config = dict(
    n_layer=12,
    d_model=96,
    n_head=3,
    n_kv_head=3,
    head_dim=32,
    d_mlp=384,
    vocab_size=756,
    activation='gelu',
    norm='layernorm',
    norm_place='pre',
    norm_eps=1e-05,
    positions='rope',
    rope_base=7580.0,
    rope_fraction=0.25,
    qk_norm=False,
    attn_scale=0.177,
    bias='all',
    tie_embeddings=False,
    parallel_block=True,
    init='uniform',
    init_std_qkv=0.051,
    init_std_o=0.0104,
    init_std_up=0.051,
    init_std_down=0.0104,
    optimizer='cautious_adamw',
    lr=0.00213,
    lr_mult_o=0.848,
    beta1=0.95,
    beta2=0.99,
    lr_head=0.014,
    grad_clip=0.5,
    warmup_steps=320,
    schedule='wsd',
    decay_fraction=0.742,
    decay_shape='pow',
    final_lr_fraction=0.02,
    batch_tokens=16384,
    seq_len=512,
    doc_mask=True,
    train_tokens=96860000,
    steps=5912,
    dataset='wikipedia_en',
)
Each number is 50 + 15 x the weight over its row's rms, rounded and kept within 0 to 99. Layers, rows and columns count from 0. The size before them is the row's rms in percent of the matrix's.

# up: layer 6 MLP up, 384x96, rms 0.114, rows 207-275, columns 48-95
# down: layer 6 MLP down (transposed), 384x96, rms 0.0748, rows 207-275, columns 48-95
up207 090:61 52 69 45 42 58 22 64 44 54 49 35 64 20 51 50 84 77 64 14 61 34 48 68 37 67 55 49 59 55 32 40 50 60 61 12 56 45 70 79 38 51 84 56 65 55 45 46
down207 095:72 51 66 41 65 27 31 47 39 74 50 31 55 32 39 66 61 54 52 72 58 76 42 36 74 21 69 47 55 32 34 37 48 46 60 69 49 53 34 58 50 65 55 69 51 40 41 34
up208 068:38 37 34 68 49 34 44 53 34 50 51 39 64 51 71 32 44 47 35 43 80 59 26 52 68 72 53 52 77 83 67 41 54 73 69 53 65 30 41 78 21 61 72 28 36 39 62 66
down208 073:29 49 39 66 47 42 55 53 37 50 96 62 62 51 59 27 50 39 37 34 60 56 51 46 52 50 53 44 51 88 75 50 59 43 67 55 55 47 50 43 12 46 40 42 62 32 54 57
up209 081:77 29 36 44 57 52 57 66 81 58 55 43 31 75 56 66 47 70 47 39 48 59 82 34 61 64 36 30 23 52 17 66 43 52 41 42 48 43 20 59 40 44 58 51 55 54 60 74
down209 101:26 64 54 27 34 70 50 53 32 45 37 41 53 43 35 72 57 29 33 59 60 51 20 60 33 62 76 70 66 42 63 39 55 43 63 45 48 47 43 58 64 83 34 63 70 32 55 27
up210 120:67 41 75 39 22 58 29 52 64 46 57 53 35 60 65 43 68 45 03 05 48 33 46 39 38 63 21 41 68 66 16 71 49 39 82 36 50 69 29 57 41 36 51 49 38 61 45 58
down210 126:86 42 43 64 56 52 78 56 38 67 61 57 30 42 39 62 32 88 43 80 55 36 52 50 63 55 27 58 52 21 61 47 56 50 54 76 72 68 39 63 41 54 42 53 31 52 24 57
up211 094:77 35 53 44 42 56 35 25 68 43 44 29 34 57 46 56 49 11 32 59 52 59 61 35 80 55 40 58 77 52 38 41 47 75 28 59 61 44 65 53 31 27 42 39 51 68 57 54
down211 084:55 63 48 15 54 37 47 50 50 31 41 61 56 83 41 82 26 59 27 41 57 33 56 47 78 40 48 55 70 33 65 37 48 38 37 36 32 56 45 77 85 68 39 46 41 29 52 55
up212 101:79 60 45 59 65 40 61 54 57 53 46 39 66 21 64 45 60 55 51 42 56 57 57 61 79 69 32 55 44 51 39 63 43 80 45 38 57 40 64 63 49 16 58 35 34 54 76 53
down212 109:54 29 50 66 62 33 52 86 60 69 36 40 52 47 38 47 37 32 61 36 54 81 49 50 46 28 59 33 36 26 36 72 23 49 37 47 54 52 86 54 54 64 39 56 53 35 58 30
up213 106:35 83 48 63 26 37 35 61 44 63 44 50 37 27 51 51 59 49 71 62 52 46 34 70 40 75 42 54 34 41 76 36 34 44 32 30 76 38 25 70 44 50 46 54 93 63 50 43
down213 088:49 25 50 68 17 54 61 41 81 66 63 48 57 56 29 64 10 64 37 38 68 33 56 32 66 52 72 51 25 52 35 57 83 51 44 41 78 47 52 76 56 31 36 55 60 68 50 36
up214 087:54 44 58 52 57 32 24 54 48 51 73 44 23 83 78 56 52 40 30 50 59 62 66 47 30 64 66 60 43 44 52 43 38 42 69 27 57 33 35 68 29 59 43 23 39 65 53 50
down214 080:50 65 33 62 48 76 72 57 41 63 73 56 70 24 50 54 58 68 53 46 21 37 53 56 74 58 32 27 36 58 42 62 50 45 16 68 40 62 72 58 69 36 60 72 58 34 22 30
up215 101:41 90 44 37 69 70 44 53 51 58 57 46 61 70 94 52 62 40 33 46 42 53 46 33 34 66 20 53 49 42 44 59 53 53 52 18 55 38 37 31 42 46 50 53 38 59 45 43
down215 075:40 55 44 59 58 64 31 52 75 49 56 65 36 37 79 48 39 59 51 42 42 44 71 48 61 32 62 70 57 50 42 60 58 05 76 54 59 56 33 48 85 87 62 59 43 52 48 52
up216 105:55 55 56 78 60 46 44 39 35 12 75 68 56 25 72 49 53 53 52 63 60 63 11 34 44 61 59 73 60 45 36 49 36 47 38 51 29 58 36 39 35 37 59 56 67 36 72 53
down216 090:63 45 68 12 51 67 49 30 50 41 61 32 36 71 56 66 39 54 47 56 39 38 59 55 60 53 53 30 37 85 45 57 72 45 59 72 63 63 40 63 58 43 52 30 68 58 72 43
up217 099:46 55 46 50 38 32 54 24 55 62 67 32 79 20 49 32 24 76 74 21 47 42 56 68 75 47 56 41 57 64 45 80 33 53 74 37 92 41 52 57 29 37 63 52 76 63 57 45
down217 107:61 57 52 21 77 34 61 80 78 51 34 36 41 38 52 63 56 67 34 37 35 52 56 30 57 54 70 45 67 65 49 51 56 35 63 76 44 54 47 42 59 42 81 52 51 31 49 48
up218 088:50 59 49 70 72 70 61 73 38 69 44 35 34 26 62 33 50 65 50 62 54 51 42 63 49 66 57 44 48 44 36 44 77 66 61 29 42 47 63 46 57 48 53 07 50 36 77 66
down218 099:34 52 29 52 39 40 79 61 44 69 51 42 54 55 67 49 57 54 54 64 63 57 69 63 62 44 39 51 61 30 24 26 53 40 47 50 47 47 36 55 45 28 34 62 22 48 45 46
up219 103:41 60 89 36 73 42 80 44 16 15 46 53 49 63 60 52 25 56 29 49 78 51 62 53 56 31 59 53 32 47 34 43 56 63 45 16 39 35 50 60 30 57 54 35 51 43 44 58
down219 085:56 38 37 57 44 36 38 50 55 46 64 36 25 76 48 50 41 21 63 36 35 33 41 55 49 43 52 86 69 48 45 67 44 32 45 68 34 41 62 64 40 58 68 63 55 27 56 49
up220 110:49 42 51 51 51 38 12 50 45 71 72 42 58 62 49 38 32 37 51 64 57 35 48 54 45 71 19 22 68 63 77 47 69 41 72 72 83 33 33 70 57 53 77 49 29 49 50 56
down220 124:54 59 69 22 74 25 56 37 38 68 53 58 40 50 38 31 50 40 59 52 45 40 50 49 63 72 58 46 58 50 45 44 50 56 47 47 60 68 61 58 78 65 81 61 37 30 66 52
up221 089:24 58 72 48 65 59 55 61 46 17 53 64 50 64 89 71 50 29 13 65 62 56 33 26 37 62 59 40 38 45 50 34 47 55 50 09 59 41 33 61 50 63 37 52 41 41 76 58
down221 107:67 53 40 69 38 58 65 41 59 54 55 35 60 37 21 40 45 81 80 34 56 19 57 55 65 50 27 39 61 43 70 67 69 35 79 63 61 19 56 56 54 60 67 55 33 45 21 44
up222 117:40 60 59 73 60 17 23 51 55 79 57 45 33 78 66 38 57 36 35 48 43 68 58 48 62 77 23 49 29 54 55 66 28 52 64 60 62 65 47 54 40 31 56 44 61 44 40 87
down222 125:46 53 53 62 58 34 65 26 56 53 26 31 41 28 64 28 39 38 48 71 63 30 47 84 57 49 60 59 46 48 60 55 60 32 47 75 38 52 36 59 37 37 77 51 55 28 37 51
up223 096:60 35 36 52 32 49 56 35 32 04 73 61 50 62 46 43 28 00 67 51 54 57 32 52 65 35 67 52 65 62 25 39 68 47 21 48 64 55 66 30 37 31 40 55 60 48 72 54
down223 092:76 47 46 62 46 31 40 59 35 60 37 45 45 15 37 65 53 67 64 58 60 45 66 47 59 68 36 37 30 03 73 49 44 38 75 56 41 42 73 52 52 60 84 38 50 59 30 57
up224 105:69 57 68 33 39 52 35 41 35 54 52 26 77 50 73 55 25 38 58 63 46 55 47 40 33 43 33 59 49 39 66 41 45 59 52 49 39 64 47 55 44 34 45 52 74 74 70 59
down224 110:65 67 59 13 43 52 48 40 36 21 45 30 54 53 69 56 65 71 51 62 28 61 55 40 24 39 45 63 42 46 48 50 79 67 80 62 36 69 33 48 45 31 35 33 73 40 43 62
up225 104:14 49 73 67 57 65 62 50 55 36 27 39 38 62 48 32 36 50 69 23 62 50 83 59 61 39 38 24 52 49 46 66 38 54 80 50 38 34 49 42 61 56 56 41 35 53 34 56
down225 111:67 53 40 40 51 58 57 43 65 43 50 36 41 59 24 51 57 45 26 36 43 49 59 41 71 75 58 35 47 40 60 48 67 70 55 37 47 33 50 59 72 41 54 46 63 29 22 55
up226 103:50 80 48 79 64 85 41 43 70 05 63 52 46 43 63 49 26 48 40 62 64 54 61 29 37 45 52 41 57 67 51 48 51 35 59 48 41 65 33 53 37 56 57 28 34 40 35 56
down226 082:47 58 24 26 43 51 59 47 48 37 28 45 47 58 58 43 54 51 42 53 38 33 47 63 38 69 67 44 26 53 46 57 12 42 48 45 56 57 58 54 65 13 80 52 63 32 72 42
up227 102:39 39 57 57 26 28 56 66 51 43 47 53 36 43 53 63 24 19 28 54 56 69 72 41 57 23 39 27 54 76 72 52 11 40 27 43 72 50 54 57 38 64 50 75 28 67 68 54
down227 098:57 60 57 60 22 42 48 57 70 52 65 72 19 46 45 78 67 40 70 60 46 48 42 34 58 46 43 44 29 67 70 42 38 37 30 65 67 49 48 43 65 77 50 78 64 56 57 23
up228 093:58 42 31 37 17 35 31 52 84 54 44 30 73 50 41 22 73 46 47 39 67 42 47 37 83 74 20 41 58 57 39 54 60 34 50 43 56 50 69 72 25 50 76 53 58 64 34 36
down228 102:57 34 15 60 40 53 54 41 76 56 55 68 60 45 27 31 71 67 52 38 73 36 66 39 77 45 41 57 53 32 31 48 66 45 47 50 50 28 72 47 43 48 43 49 48 82 28 28
up229 091:59 71 33 55 50 34 68 30 66 20 76 36 64 41 53 26 41 38 61 47 69 60 52 60 81 73 60 46 53 55 49 57 41 68 44 59 57 65 53 52 40 63 81 20 48 51 60 63
down229 087:61 70 36 50 34 49 71 41 42 36 68 42 38 52 74 18 68 51 56 71 79 54 37 64 54 69 64 34 57 57 45 40 52 53 47 66 70 63 56 64 50 52 70 24 55 45 49 64
up230 111:73 59 62 31 32 76 59 49 33 40 47 36 48 66 48 49 42 11 47 43 52 60 77 30 41 32 29 32 41 53 52 46 47 45 42 50 30 69 70 58 45 38 49 62 53 84 60 53
down230 099:65 65 50 47 52 44 74 48 41 42 69 43 36 78 59 64 31 65 96 53 39 22 26 42 40 43 54 45 52 63 66 39 27 26 45 64 53 55 50 53 64 53 40 35 65 26 67 58
up231 104:43 61 64 65 61 47 23 36 48 53 69 57 36 61 82 57 53 17 48 41 51 55 79 49 58 50 53 28 47 53 29 73 50 46 41 59 66 43 09 40 16 32 36 49 94 70 45 49
down231 095:71 58 23 71 57 54 45 44 47 47 42 47 39 53 65 77 45 42 81 60 67 37 45 69 67 37 54 49 66 58 24 56 72 05 77 53 43 39 46 58 68 29 25 69 52 53 74 40
up232 116:73 54 58 72 32 52 70 33 54 41 50 62 42 60 42 44 06 11 35 41 61 53 72 68 31 60 13 43 33 43 52 49 41 70 48 57 59 47 32 74 54 55 61 58 30 68 84 50
down232 115:60 60 59 74 28 54 52 18 68 41 34 49 52 66 58 12 21 49 46 59 45 81 71 55 43 63 46 32 45 67 47 25 57 49 52 50 60 55 23 72 76 32 61 41 50 36 48 52
up233 096:64 61 28 75 33 64 31 40 54 72 33 30 65 48 54 55 65 37 57 59 53 45 37 76 47 67 31 65 53 46 55 69 22 74 45 44 48 42 56 51 48 32 68 45 83 71 51 60
down233 108:44 36 61 42 64 51 53 64 46 65 33 47 59 60 62 36 55 30 56 67 42 29 54 53 69 00 53 38 56 15 54 38 70 45 42 52 53 40 69 50 42 42 57 46 40 19 49 54
up234 124:74 63 34 59 37 11 33 44 61 49 65 31 60 28 41 45 60 43 41 42 61 58 24 65 40 60 35 56 74 41 79 40 36 66 58 47 38 59 48 50 60 64 56 40 36 40 68 53
down234 111:38 43 50 53 41 54 35 54 49 26 63 55 57 39 61 39 55 64 26 51 51 99 58 62 45 32 65 62 56 47 29 34 52 43 43 56 47 56 33 46 47 43 64 59 51 45 43 58
up235 080:45 65 50 65 64 49 32 37 62 02 66 38 52 69 55 39 59 34 51 26 71 49 34 65 55 53 64 47 59 56 61 49 65 66 51 49 59 61 55 61 24 63 51 35 70 34 68 49
down235 095:44 72 56 64 62 59 33 39 50 28 76 66 48 53 70 34 54 39 69 38 74 38 39 60 63 66 58 53 57 78 44 46 63 42 66 31 53 37 56 74 32 38 31 34 61 42 57 31
up236 107:87 45 42 56 42 40 54 33 47 52 40 27 60 47 43 25 44 50 13 17 66 63 57 55 47 96 14 42 45 68 43 35 55 54 59 75 44 42 49 81 49 80 56 51 38 86 57 50
down236 089:91 52 61 32 60 60 51 33 56 55 36 18 54 62 76 29 38 40 38 56 50 47 29 55 42 59 58 43 61 92 39 33 42 32 43 64 56 52 62 80 65 52 50 38 49 58 63 45
up237 108:75 60 35 35 28 57 06 11 69 57 77 36 73 31 56 52 45 50 41 53 56 58 55 49 53 51 53 49 60 45 47 48 73 46 75 51 62 64 58 51 42 37 45 63 56 70 36 59
down237 085:41 30 77 41 50 83 46 63 65 55 71 29 49 31 62 45 73 53 41 45 57 48 41 14 66 49 36 68 60 56 61 53 60 55 68 54 44 47 49 66 60 43 42 46 63 39 74 68
up238 088:19 67 56 61 76 61 61 42 63 07 53 33 68 59 54 46 35 53 56 48 40 76 50 34 33 60 43 45 49 38 33 26 86 36 48 46 81 65 23 39 33 49 40 60 53 59 46 70
down238 087:55 32 50 62 42 42 40 53 31 57 65 43 50 48 51 58 72 71 59 50 55 32 36 82 45 27 58 58 78 49 53 54 41 65 53 31 33 59 76 65 80 46 68 63 62 64 41 42
up239 107:53 82 60 74 62 47 57 45 57 40 50 36 61 46 54 40 46 55 51 51 60 60 71 18 42 32 46 62 67 51 58 53 82 34 36 31 64 49 51 59 41 32 54 25 54 40 31 46
down239 093:44 62 72 50 48 22 51 61 35 58 51 31 72 48 48 44 68 46 41 28 31 56 48 59 35 70 61 82 62 46 26 59 39 52 58 54 56 71 29 70 46 57 29 10 76 69 42 46
up240 104:70 76 42 83 29 45 37 37 47 51 52 48 35 33 48 60 48 54 67 46 61 52 27 92 57 71 49 42 84 52 39 68 34 66 51 32 74 44 67 57 52 68 80 42 53 38 64 38
down240 115:65 46 73 45 68 33 55 63 21 51 59 65 39 37 55 62 45 35 33 50 66 39 42 42 30 42 70 51 67 29 35 30 62 32 46 74 64 51 66 48 47 40 51 51 43 35 57 45
up241 100:58 64 76 41 49 58 28 50 63 40 46 22 36 59 75 44 38 37 27 44 44 36 82 61 38 61 47 54 53 48 69 45 60 67 47 42 51 72 54 54 39 54 44 31 72 66 54 57
down241 094:42 54 61 66 73 45 47 72 53 48 47 61 58 47 60 84 53 51 58 52 40 36 38 44 50 62 68 34 57 44 38 34 34 53 56 50 39 65 68 62 86 64 20 18 51 70 41 20
up242 096:61 48 88 80 35 52 64 45 81 46 52 56 55 45 47 27 60 53 47 32 58 34 27 70 44 50 41 58 32 59 86 48 53 61 69 51 50 67 55 59 59 37 56 44 40 41 15 37
down242 092:50 55 58 68 37 60 63 36 54 33 18 55 33 68 61 60 65 45 57 37 69 84 53 44 32 56 51 54 45 38 47 56 27 29 31 61 45 48 30 53 41 35 55 39 44 48 38 48
up243 091:80 72 44 58 35 67 57 43 35 44 45 28 40 52 60 34 48 45 52 31 57 58 75 50 58 47 48 43 54 39 66 18 54 35 56 75 58 50 27 70 36 43 64 43 39 27 56 65
down243 079:52 47 54 38 48 27 60 49 79 49 50 48 61 55 44 62 31 32 36 52 55 68 21 55 36 49 55 48 67 24 42 70 40 40 38 47 29 27 62 41 51 76 45 49 54 47 32 54
up244 109:39 47 40 60 41 45 54 51 52 53 49 63 38 66 64 44 63 31 21 50 32 57 50 69 40 77 36 47 58 46 48 80 35 36 70 45 38 59 06 53 37 53 54 59 34 74 54 67
down244 082:64 18 27 44 58 45 51 61 41 38 66 70 37 32 48 54 55 49 32 55 54 78 64 61 48 46 35 58 26 32 49 37 36 60 47 38 61 80 57 63 75 38 21 42 44 54 52 60
up245 108:73 52 50 76 30 52 50 41 55 51 59 40 51 53 56 35 22 35 51 41 66 50 65 46 57 83 31 29 62 54 62 53 59 66 69 40 68 42 29 65 44 68 87 41 50 68 59 71
down245 120:29 42 52 32 47 43 56 75 09 64 82 75 66 41 43 42 71 49 61 44 55 29 43 56 38 70 55 50 43 71 45 47 42 35 50 69 43 53 69 38 21 60 37 44 69 45 43 50
up246 103:42 34 61 45 30 53 30 60 45 62 57 37 47 37 54 61 36 38 36 36 53 45 51 33 69 38 25 45 88 63 53 45 28 63 59 25 49 49 58 54 48 39 88 71 38 53 54 41
down246 112:64 52 53 14 57 62 47 52 60 44 67 38 33 41 18 72 52 70 51 35 29 39 49 26 72 40 59 48 65 56 57 65 18 56 51 41 49 52 50 38 68 50 51 65 48 36 37 41
up247 112:70 70 39 67 57 26 70 41 50 59 48 44 24 70 52 47 48 33 39 40 62 69 63 63 51 54 55 37 45 37 48 52 27 53 23 56 63 68 57 67 50 45 65 58 60 82 52 43
down247 122:56 45 47 41 45 59 71 55 67 19 73 54 45 77 59 66 48 27 38 26 43 41 42 77 31 39 42 48 57 61 71 33 50 28 51 56 51 54 87 62 33 71 23 67 38 65 39 48
up248 054:34 57 47 63 50 61 43 56 49 44 67 40 82 34 64 21 59 35 34 40 78 58 37 44 46 77 57 36 51 61 65 47 55 52 83 27 72 43 50 76 35 65 67 38 89 51 43 57
down248 077:31 50 39 62 35 53 52 65 36 50 93 51 67 30 54 21 50 39 56 22 80 45 43 58 46 71 47 33 44 97 63 54 55 42 77 40 59 40 60 45 20 42 38 47 68 43 39 54
up249 087:45 64 57 61 30 44 13 42 61 75 44 55 34 15 69 44 56 43 38 74 53 58 58 72 74 78 56 50 46 67 63 42 33 66 43 30 70 13 47 46 32 31 64 58 46 50 53 79
down249 097:47 43 51 36 30 62 33 30 26 42 67 63 51 71 47 64 52 41 57 59 62 38 22 38 64 27 58 78 55 77 61 36 53 53 50 70 25 43 47 35 68 61 49 52 50 36 58 30
up250 103:77 39 75 65 29 24 64 31 46 57 57 62 42 37 19 48 19 58 75 46 74 68 44 72 54 61 59 30 44 75 65 47 29 84 44 48 52 39 34 45 45 64 58 43 46 67 75 47
down250 103:38 59 26 48 56 61 46 65 39 57 42 40 68 70 40 47 56 50 54 54 30 51 47 62 45 55 30 40 66 45 43 63 55 61 47 35 67 36 63 46 39 37 75 58 47 34 99 63
up251 116:39 68 38 46 77 60 29 27 55 44 59 47 62 62 80 43 69 55 25 30 69 62 71 27 59 44 48 61 44 62 38 33 34 50 64 27 44 39 58 50 46 47 41 47 32 39 56 62
down251 107:49 74 29 14 48 32 25 73 45 46 58 54 65 41 77 20 31 30 58 55 60 36 51 20 31 75 77 51 46 34 47 42 68 32 50 49 82 57 73 71 40 49 43 56 59 32 46 62
up252 100:69 55 34 61 57 57 31 27 45 57 57 39 40 31 81 35 20 50 12 48 55 66 72 45 44 44 53 44 61 63 49 74 41 48 58 50 39 64 49 50 33 59 52 38 43 86 42 66
down252 090:45 21 36 69 35 41 86 35 26 70 54 49 20 57 50 49 31 64 35 50 71 32 37 29 42 52 79 77 61 48 56 42 42 49 62 58 66 51 42 57 54 68 43 54 50 36 27 46
up253 074:34 60 51 68 39 29 50 47 43 40 55 66 54 47 67 39 44 12 30 54 63 56 39 71 62 81 52 42 72 64 61 53 36 44 82 67 56 36 35 52 40 69 54 53 69 55 62 52
down253 085:29 40 48 63 37 34 64 66 37 57 89 76 69 33 49 37 29 25 36 28 38 48 42 56 46 70 31 50 68 70 54 57 67 55 70 36 47 68 34 37 35 51 29 36 71 67 53 76
up254 070:42 62 53 37 52 54 44 44 32 17 95 49 83 36 73 36 60 58 42 46 59 55 39 41 33 44 45 18 64 45 47 59 60 36 70 40 37 68 42 48 47 47 78 57 68 49 47 59
down254 082:26 47 58 57 39 33 63 46 45 47 95 44 64 24 51 14 60 39 48 29 56 45 44 56 43 64 62 25 69 50 62 55 59 21 55 34 39 54 69 54 46 48 37 66 63 39 44 54
up255 114:60 51 48 58 35 66 66 41 49 61 47 40 63 38 61 47 46 49 43 40 66 61 41 51 93 56 27 49 40 59 35 40 59 45 69 72 40 40 50 31 35 62 69 28 69 49 45 61
down255 101:55 33 48 54 60 75 45 47 39 65 59 60 58 51 28 48 65 45 25 61 22 71 41 79 74 63 20 39 46 79 35 45 85 23 48 67 56 46 34 28 57 64 58 28 68 41 58 44
up256 103:60 39 54 36 42 49 12 41 48 43 35 29 54 90 83 35 51 32 53 32 58 54 64 74 50 52 51 28 83 51 61 65 59 65 47 47 54 52 58 57 48 46 73 28 59 50 29 54
down256 090:48 34 55 25 64 52 59 83 73 55 32 64 44 69 65 59 47 38 64 55 22 39 24 89 57 69 59 46 26 53 43 35 61 65 65 58 53 58 60 46 86 43 47 50 43 72 40 39
up257 100:54 45 56 91 56 54 44 68 61 50 56 54 42 37 76 51 51 67 43 47 53 49 69 44 60 36 43 42 61 39 41 63 77 48 48 01 53 48 53 46 46 69 58 35 62 41 74 55
down257 090:58 58 51 34 56 68 41 53 70 55 30 44 51 65 48 41 62 57 67 42 54 53 38 70 24 63 70 50 52 50 47 35 45 48 28 60 47 37 61 79 52 23 70 58 69 47 59 60
up258 089:54 61 32 49 44 40 25 26 55 37 56 45 50 57 33 54 44 41 44 43 60 58 57 66 94 74 28 41 74 53 57 71 44 63 43 38 29 34 67 73 46 77 74 28 23 70 70 33
down258 094:69 60 44 53 55 44 23 63 24 55 48 40 50 65 55 64 45 32 40 52 43 29 52 38 39 48 63 56 47 34 54 42 57 43 62 10 19 33 50 55 56 37 56 49 51 46 74 19
up259 088:47 61 64 57 45 50 17 54 55 49 55 31 46 78 42 41 54 46 45 78 56 60 58 34 43 43 45 39 30 49 36 48 64 48 71 56 62 59 49 64 62 57 50 32 27 48 34 42
down259 093:56 18 27 39 69 51 64 42 47 59 54 78 52 40 68 53 35 42 31 19 72 53 54 79 78 44 48 47 42 14 83 54 37 49 38 46 53 52 51 40 28 60 50 78 73 36 61 46
up260 116:77 66 44 66 61 27 65 37 75 34 75 37 77 18 52 27 68 45 66 50 79 63 41 43 51 53 54 47 50 41 44 68 69 50 46 56 45 45 61 63 49 54 59 39 31 34 79 51
down260 105:44 63 33 71 70 47 65 43 57 40 55 55 68 37 72 33 62 47 65 72 68 71 52 51 52 51 82 35 35 50 22 58 59 50 15 40 26 34 70 71 46 27 71 57 30 24 60 65
up261 101:82 52 66 47 11 29 33 36 58 43 52 47 38 44 34 24 54 68 80 33 63 39 47 79 59 45 56 34 49 56 34 57 67 59 58 65 39 58 71 71 38 91 55 35 62 69 38 47
down261 118:50 50 80 63 67 29 51 49 66 64 43 57 63 32 64 36 35 49 42 67 51 50 49 35 44 27 74 54 34 38 62 58 79 31 40 59 50 58 47 48 48 25 48 63 62 51 61 36
up262 064:35 54 70 63 46 40 58 37 33 53 70 38 62 50 59 33 49 08 19 39 65 66 48 39 40 77 42 28 68 81 71 37 55 33 89 41 79 50 62 61 35 56 57 38 53 42 63 75
down262 093:32 50 66 63 30 56 45 68 38 50 83 52 64 49 61 29 45 35 49 45 79 56 43 53 43 74 45 29 53 85 52 53 57 39 73 37 56 48 62 55 16 46 41 49 65 45 55 68
up263 100:54 57 51 63 60 56 60 56 63 50 79 51 30 45 66 54 19 49 62 39 72 63 49 37 67 34 64 15 58 67 69 59 55 67 39 39 46 35 63 23 29 59 55 51 21 78 56 48
down263 102:51 61 60 50 47 37 50 58 57 42 57 60 63 52 43 50 42 62 76 40 33 39 56 50 74 35 66 32 85 87 45 71 54 43 57 21 58 40 52 43 53 56 48 51 69 51 35 59
up264 112:45 71 57 68 41 34 63 22 62 67 56 61 31 84 49 46 36 19 38 71 49 68 27 67 54 75 43 21 39 41 43 78 31 65 48 27 45 49 33 72 47 33 69 42 66 58 56 41
down264 091:83 85 35 69 31 52 41 45 51 41 37 53 27 48 66 39 33 34 58 81 26 59 51 63 24 36 36 45 46 41 53 58 24 51 60 63 65 82 64 68 56 38 63 47 42 49 43 49
up265 099:06 52 23 51 44 46 44 45 91 39 70 69 39 61 40 46 52 41 36 37 66 66 56 68 85 45 46 28 69 68 39 37 22 42 46 35 34 63 53 62 54 76 67 45 41 46 50 36
down265 094:64 14 39 37 40 67 63 70 56 58 45 40 68 84 63 60 61 61 63 58 53 38 32 57 62 12 67 71 27 50 55 21 48 35 77 59 56 29 40 44 53 54 53 61 62 51 67 37
up266 101:69 29 24 62 41 48 65 42 58 50 54 46 69 34 38 57 56 66 73 51 52 64 61 40 80 60 55 43 53 51 21 62 66 79 44 31 78 41 70 51 24 58 80 37 40 43 33 48
down266 104:76 36 68 71 33 51 78 43 84 51 25 79 56 40 47 65 53 63 52 47 51 58 55 57 73 38 35 56 44 36 20 30 51 38 40 44 61 35 58 73 60 38 47 28 50 62 57 40
up267 084:37 48 49 84 43 59 70 35 23 31 49 90 33 78 44 63 78 33 56 32 41 51 48 53 62 57 51 57 51 59 67 43 75 41 77 48 49 54 33 65 48 67 41 63 41 63 79 53
down267 087:47 57 35 35 50 55 38 53 69 60 55 23 30 20 61 29 52 54 58 75 42 53 71 58 36 53 14 43 66 58 37 72 53 58 20 69 69 65 60 61 50 54 42 35 44 68 21 41
up268 102:53 49 25 38 22 50 48 55 43 57 52 42 49 54 52 37 67 44 50 47 70 64 54 82 46 80 42 25 37 54 60 38 41 52 64 69 53 49 58 65 48 77 83 55 30 27 33 46
down268 107:28 18 61 85 49 34 37 61 43 56 81 71 32 53 30 74 51 25 48 51 52 69 80 50 41 23 45 58 83 58 61 45 24 21 47 45 67 42 57 51 53 61 45 54 57 43 29 40
up269 122:57 49 69 45 48 50 23 39 34 20 82 40 60 48 62 53 27 60 40 68 56 77 42 67 58 36 43 37 66 45 50 58 51 73 76 26 38 43 49 43 49 61 59 22 39 33 81 57
down269 122:41 60 41 42 63 41 41 49 11 44 72 36 68 72 77 51 28 61 60 82 62 80 48 82 31 30 43 37 49 29 51 58 52 59 45 77 34 51 43 49 73 27 17 37 40 45 71 50
up270 107:19 67 34 51 60 78 32 35 62 18 48 43 59 47 78 53 36 59 32 69 59 78 53 13 45 48 65 42 68 43 46 37 38 44 55 52 48 66 35 26 48 40 51 47 27 65 22 64
down270 087:57 44 35 40 41 52 64 35 42 36 76 50 48 70 74 36 52 55 47 44 65 58 45 71 52 45 71 41 32 43 18 70 45 45 60 44 43 49 45 57 34 32 47 39 39 66 50 47
up271 113:72 54 57 61 01 42 48 35 72 50 48 47 48 65 48 51 41 53 54 33 51 53 60 64 42 73 48 29 76 45 23 79 67 61 64 24 52 69 47 60 39 51 68 35 58 61 49 47
down271 116:80 43 59 54 50 43 67 48 46 29 21 41 48 32 73 63 63 63 75 68 53 44 38 51 45 62 46 48 47 53 48 39 65 73 31 52 55 48 46 70 66 55 58 44 33 49 64 51
up272 109:57 66 79 39 08 57 40 51 19 55 55 20 49 63 66 53 21 50 15 57 58 42 49 40 27 73 10 52 51 44 53 69 40 36 58 37 42 56 51 56 57 58 60 63 65 59 56 51
down272 089:42 83 31 85 40 43 65 29 66 49 52 59 30 37 63 41 50 61 64 21 44 54 63 64 51 63 62 65 49 32 38 28 49 63 68 49 42 48 17 52 27 61 37 67 61 14 11 52
up273 109:31 49 64 39 63 45 46 40 37 33 43 37 73 55 83 52 16 20 39 75 58 67 69 21 40 43 70 48 43 34 66 45 45 42 64 50 42 87 46 38 58 48 43 25 43 29 58 66
down273 099:61 67 63 37 46 55 76 46 41 54 54 58 62 55 19 51 31 53 72 39 65 15 79 26 43 61 56 19 30 59 31 56 67 70 48 42 37 47 58 62 61 34 58 69 69 58 40 90
up274 088:58 63 66 86 41 41 42 32 57 55 65 41 54 38 68 42 26 21 37 55 63 59 64 51 51 66 16 40 50 54 57 41 60 51 73 44 64 37 24 72 31 56 83 47 42 58 64 62
down274 106:25 40 54 45 32 49 70 74 18 59 81 72 69 43 53 38 52 37 57 42 66 36 45 74 57 60 42 32 58 79 58 50 59 41 60 52 37 49 56 38 06 56 30 55 67 37 44 42
up275 095:66 74 30 61 44 51 69 45 43 61 49 43 44 49 49 44 52 54 74 11 64 32 72 68 80 59 44 53 55 59 62 74 47 72 22 37 94 51 33 76 53 42 57 63 42 56 58 48
down275 096:58 61 66 51 38 66 54 44 54 36 38 52 32 28 49 50 66 72 50 69 41 37 33 43 40 73 59 54 44 62 27 49 58 34 74 28 67 61 73 36 50 73 34 48 43 48 50 81